config.yaml
positions: "rope"
tie_embeddings: false
init_std_down: 0.0
beta2: 0.98
final_lr_fraction: 0.0
Each number is 128 + 24 x the weight over its row's rms, rounded and kept within 0 to 255. Layers, rows and columns count from 0. Numbers have three digits each. The size before them is the row's rms in percent of the matrix's.

# layer 17 MLP down (transposed), 256x64, rms 0.163, rows 238-255, columns 0-63
097:114121089176103139149142126115095163146122140104116149140162165125119130129106120180128144089192124125120132158135150121077129099077163130128141129123125104131146125131114141091100107138173140
105:090103166142150111146166135168103127115056127155100127130143114166154124145140133133119142111116134147143095181077145165101144128113151126114145134156125103114088145129131129179124128126118105
099:117119106144144103131193114146089168166143125145145134149150109093109093120155103111104102112132124113122135183142161153181121140148151093122126114146110115123137170153111150152126113163107145
099:145122187146152142118069139115122169134176163123159088127097096164112133112135148188166091113132093121116130125117135152141124167147146135123112145130133113115128089118122132130165112143139131
097:144118133127134112124119115121133107138157156113162127112111207105101116093146120107100090128089112141151121155136106125122169142151128156158165111114171124069128125131119153141145076150123115
099:098109120112161129142166145145117121128133103124108146085164111149126141151180160182123166147139092119112108151120166149138157139191110108112129146123146107105120126112098099153147143132155159
096:119109141100161157160140166133117125113143073140116121096153124126097157147091100114110180083137137118137143148099151124131107089111151109125143136135075135131158111131101186115136147154114143
107:131119129127167134153139131116093122106118139126112134136148110189144145108186072117183143101154156106093128120139125156114131085129122132137181112116111119169109169093130122138132141143134151
093:104118097118150124163117152149139128138079128132131100118147171111108139113112105114130143164131118096128114156127121128104155116169164157114172157150141204161110142117085123119108120121090149
094:112111136183146109139144113169152117118140135143145115157111103126134115125142115085157089122073135118106121130106152081125138069131152116121084103149101120151123126116105125180150102155100113
097:149140150119121122117118128140146138168168126175129082137100155138147119053081137155184156128150128146114102128141147127141094115109126173130133127178154141136109140111122129134091145135138150
102:104120093138161146117091141140099121144139134129126078114162146112151152112112101140134081145134063099127089177171106116094105136100130146153132158127151117151115152142134168108116107114134141
105:132073137095157117111110114085121132125095131130113143153134095165183131139120132117162121148108132113116144113117136134136138078186160131134157132161093156139139171151131122171119123087143140
095:109157123138137150187129144153155126132105089090109107135139090155063101140156116131121111111154113150127137080125127113122145128142148146143171105146156162092134143137134081150102127094115135
099:098139101183128131151147118159118117136135131133158110121135115131142123126130096105107101131114109109084144086163165131119086142141106131139175151165120190150124137147125106142114138091069145
099:133131096098147148124180124126130120153137085144129123123130162120151069112131119089105153113121136132135133105098103145130140092132179161092096125112173110113099130117133122123120202130149135
100:123160105113164138122120166129122130091165136135123152118138094095050147106134189118120130139119108137114158150113109138160128127100120124084102095139129167092120123149172128152111123139107122
102:153133136143123145139133093164134104118109117162115144180163153145146138142118162101099119134112173168117116145136111137086128136157103144138077117109162146138126115155116083142173104084125098
# layer 17 MLP up, 256x64, rms 0.191, rows 239-255, columns 0-63
106:096192099162121166140110115121130163112113153177120174089137126156154124108141096155117132085115110129126169151125116146164131145143157100122134134125113134134140135143162169164123097114144113
100:120141103151156158132112131191142087140080099125123089128105142166145112132102174140134128123086107123157063156140141132126129115120115102159125153106134179142126093140123103125136126134142146
099:155136117179167171129111116148143100141135119118145126114125099137112152107139117166148115139123091154110183097128137149139158101125085122156080104109100126079131127176118164108142110142118134
093:145099137131153170140147139147144121128173152179141122108134136158135114154096107154105127160148129114099076147143140150129174120130136093123122119096161121116127186165127120122180114105139156
098:145112135123126136153125118160151156132125100072110131125140147164124135107168153114110094156161098133151124107172138123120167094139149117120118091067123114140137107176079127119129123101161104
096:095146083139140132137099122089128090135133164144108181125065155146123134119141144154165167101103109097142109140139112161112157138124115143130099119136132129108129122129078152084114149162109140
107:141115096111141146184124132150126118117110147132104119096094097135126157173144188179139083117090151159144130114153141114118124140136128090120095113114116111172112128136132144162085111154137116
094:113148109181108103106133112091144134155136098133097128121130130124082116147126134099097124144146154160141154131147109092139111161151137069124114133113119070110105146098109160157104107108163102
092:122133153169144131114145126136119132107102200184130110167138115153154079158115111118123122123121115127122140099122123142173154098128116110109123112134179138147149133143110111113131095131076083
098:153165086143143098107118123126150147166169134180087103132102118126144102082125108141137139143150114150120133142146126120167132114086107106141087131137106164130119106183125148092134087109124133
105:145138088134104116150181135109139136144122159114106123132122125092114076132139156110181140125130160136120131135169124144111090117127129075146083098097116145098112137163144148100110128083097142
103:121160119167148105117171131165115113094087155149128136188144124132125090118072105129099163130175106135088135140106137144139114153089126112119136112104159122119136119117118164105118090113135113
088:151129144122157164153166121087178138128127125136102121119086099152110136162101168118129124071092164140090126142141127119104093096124098159133090123131116138107095138146132095107140147131130096
098:138141176190160120125148129144154111135114154103093140162121120128141144094126160115081118116128092100115125099109139119166157137157122143112176114118149106114119124132109152153099107157185116
101:135165103148146118108109150100169077167097171111123190121101121106154088117093098152171129124129162124128152148096102090153119124105118130115153126117139154119115130120113152152145134120129110
095:170147125158147164129097126166154131146083087161133107114126117124126143131172153158096132112140134102134139100138131141096113142131145179133174146155133146148110077139110130075122116104098130
101:110105109152134110143118116096094126147164155111116158138156143126170163148130141076087146146137151131133111102165112088140141122182155102151115179105120166135148154149113154113146109113119124